Each number is 50 + 10 x the weight over the matrix's rms, rounded and kept within 0 to 99. Layers, rows and columns count from 0.

# layer 13 MLP up, 512x128, rms 0.19, rows 364-374, columns 64-127
63 46 41 39 46 30 45 54 39 47 43 57 47 47 56 48 52 46 49 72 63 47 47 67 46 66 42 63 50 48 41 65 48 45 64 38 46 56 48 57 43 50 44 55 73 48 42 56 34 44 36 43 40 47 38 44 31 43 53 71 45 44 48 62
41 50 53 65 61 42 48 57 46 59 42 62 32 58 60 53 50 32 48 51 33 39 61 39 41 43 63 48 27 54 38 45 53 56 40 41 59 52 64 50 46 29 49 53 63 54 41 52 64 58 39 51 49 64 50 63 53 41 57 57 57 30 64 57
54 43 70 44 55 35 60 54 48 41 59 47 49 58 55 52 54 63 55 35 56 52 43 31 52 35 64 56 69 43 38 56 43 47 57 47 43 50 30 61 42 39 55 69 45 43 52 42 35 39 35 44 36 48 61 48 47 34 44 50 58 50 43 53
43 59 61 44 51 42 45 47 55 39 56 39 45 60 42 59 28 57 64 54 46 66 46 48 44 49 70 41 61 52 65 47 60 34 32 55 31 40 58 45 54 45 29 40 51 36 56 72 52 47 38 46 66 59 48 61 41 29 46 39 53 38 61 60
55 57 42 57 56 33 41 43 43 47 61 26 54 46 39 39 40 37 42 46 40 62 38 56 50 43 47 53 38 46 55 45 36 64 63 75 60 46 60 39 57 55 49 41 53 50 44 51 42 50 65 68 52 73 41 36 60 39 76 38 49 67 60 45
49 57 44 44 51 42 43 36 58 38 59 58 67 63 36 51 51 48 62 46 48 60 56 53 45 63 59 51 57 64 18 29 64 67 48 39 44 57 54 67 46 50 47 56 57 55 40 60 42 52 41 63 61 65 35 37 69 60 49 54 33 51 58 49
48 38 44 57 57 47 44 47 52 53 50 52 42 52 52 44 15 37 50 62 32 39 24 74 39 78 55 55 53 42 49 59 45 71 41 34 44 52 59 50 45 48 52 47 53 67 49 42 51 51 44 55 34 57 41 59 43 57 50 40 52 44 38 62
68 39 55 42 47 50 31 47 59 42 63 51 46 55 64 48 43 49 38 63 34 54 65 50 44 37 55 63 47 51 63 45 41 44 56 59 48 37 34 63 63 67 58 42 66 51 46 50 44 49 57 63 64 78 51 66 56 46 62 55 41 35 44 52
71 35 48 51 58 37 41 54 50 60 42 61 50 53 54 52 42 65 43 60 43 47 56 45 57 72 38 52 56 56 60 45 67 29 35 51 30 45 48 56 57 47 54 38 50 56 55 42 49 38 55 46 46 47 57 48 63 55 41 59 39 31 66 58
48 55 43 46 42 51 74 58 45 55 33 55 52 64 34 51 28 69 45 42 37 59 39 60 61 31 56 64 49 47 56 51 31 66 47 43 58 57 47 60 58 74 39 59 61 45 44 50 46 32 49 29 47 63 52 51 70 30 63 61 69 53 34 46
54 62 42 36 36 58 33 27 49 40 57 47 52 61 54 27 44 58 45 29 44 65 35 60 44 54 61 44 63 53 35 52 48 57 49 62 48 50 41 66 45 37 47 61 43 73 61 60 47 47 49 56 34 51 47 55 54 67 41 66 49 44 68 55
# layer 13 MLP down (transposed), 512x128, rms 0.208, rows 364-374, columns 64-127
48 56 50 51 51 52 55 67 40 26 56 40 36 50 38 44 61 63 45 41 49 49 62 36 41 53 36 45 57 61 49 46 56 64 33 49 39 42 67 47 51 48 66 52 59 53 46 52 48 41 39 62 46 57 65 48 55 48 47 45 53 52 55 38
66 47 44 55 54 48 38 49 29 27 32 47 63 67 63 58 37 60 54 40 53 68 56 61 76 48 39 60 47 46 32 39 45 34 56 40 38 51 38 49 50 43 48 46 59 63 61 49 52 65 72 37 48 45 38 24 65 60 61 61 64 46 47 50
47 33 42 44 48 64 39 35 52 52 47 51 42 49 42 51 50 21 47 58 40 47 45 97 36 42 44 47 47 58 54 56 63 57 57 53 41 59 60 47 52 62 65 38 45 32 50 50 66 36 66 53 58 49 41 41 51 56 41 54 44 50 49 43
54 56 40 62 40 63 47 45 51 61 32 56 56 51 39 52 52 61 55 56 43 46 55 45 45 46 47 42 67 46 54 50 58 42 38 51 49 44 45 59 54 46 31 46 50 71 49 48 58 49 54 38 45 64 54 57 28 37 47 55 61 39 42 49
52 70 50 43 44 46 39 49 52 50 59 46 51 41 66 50 51 56 45 55 45 64 40 35 62 56 36 38 51 73 51 45 44 40 35 62 35 53 34 52 61 49 46 53 57 47 50 42 45 58 68 38 44 43 46 77 56 50 53 28 60 64 50 57
61 59 47 50 60 43 52 32 48 49 54 65 33 61 50 66 53 52 43 56 46 53 51 47 44 53 56 60 62 43 50 48 50 47 49 64 30 37 37 43 35 59 46 50 43 50 52 35 52 62 49 53 59 49 45 55 42 58 40 70 49 38 52 64
42 62 47 58 46 36 70 42 57 61 42 57 47 61 65 63 55 58 59 45 48 69 49 43 43 47 40 46 39 62 62 45 55 54 58 69 40 60 41 50 41 42 55 46 42 55 45 39 51 56 44 41 47 45 50 63 47 57 63 43 39 37 58 60
46 50 48 34 42 41 43 57 54 68 49 50 37 55 61 58 47 56 46 55 45 39 54 59 48 60 45 50 74 63 49 49 57 39 60 36 51 68 44 61 75 47 50 45 42 61 36 47 40 38 37 57 58 38 41 55 49 37 49 32 48 64 56 57
44 45 44 57 60 59 51 39 44 74 51 52 65 48 56 59 59 45 54 56 50 58 60 50 44 49 34 42 36 44 59 28 67 31 36 57 28 55 60 47 44 42 63 41 53 53 49 58 40 50 56 59 58 64 53 54 48 43 43 69 57 44 50 62
51 49 51 44 53 56 63 35 49 57 61 41 50 31 56 38 57 41 50 45 58 57 62 48 39 51 39 51 47 73 56 35 43 51 48 67 41 47 50 51 54 46 74 61 50 73 52 65 46 59 22 67 65 44 51 53 53 47 29 71 53 52 52 60
68 46 49 60 49 52 62 52 62 51 55 62 40 56 39 53 61 42 70 63 26 43 53 39 46 62 41 60 47 52 59 39 68 37 41 35 56 43 51 47 39 65 49 57 55 45 40 61 49 53 30 39 42 49 43 40 46 46 51 25 47 62 27 53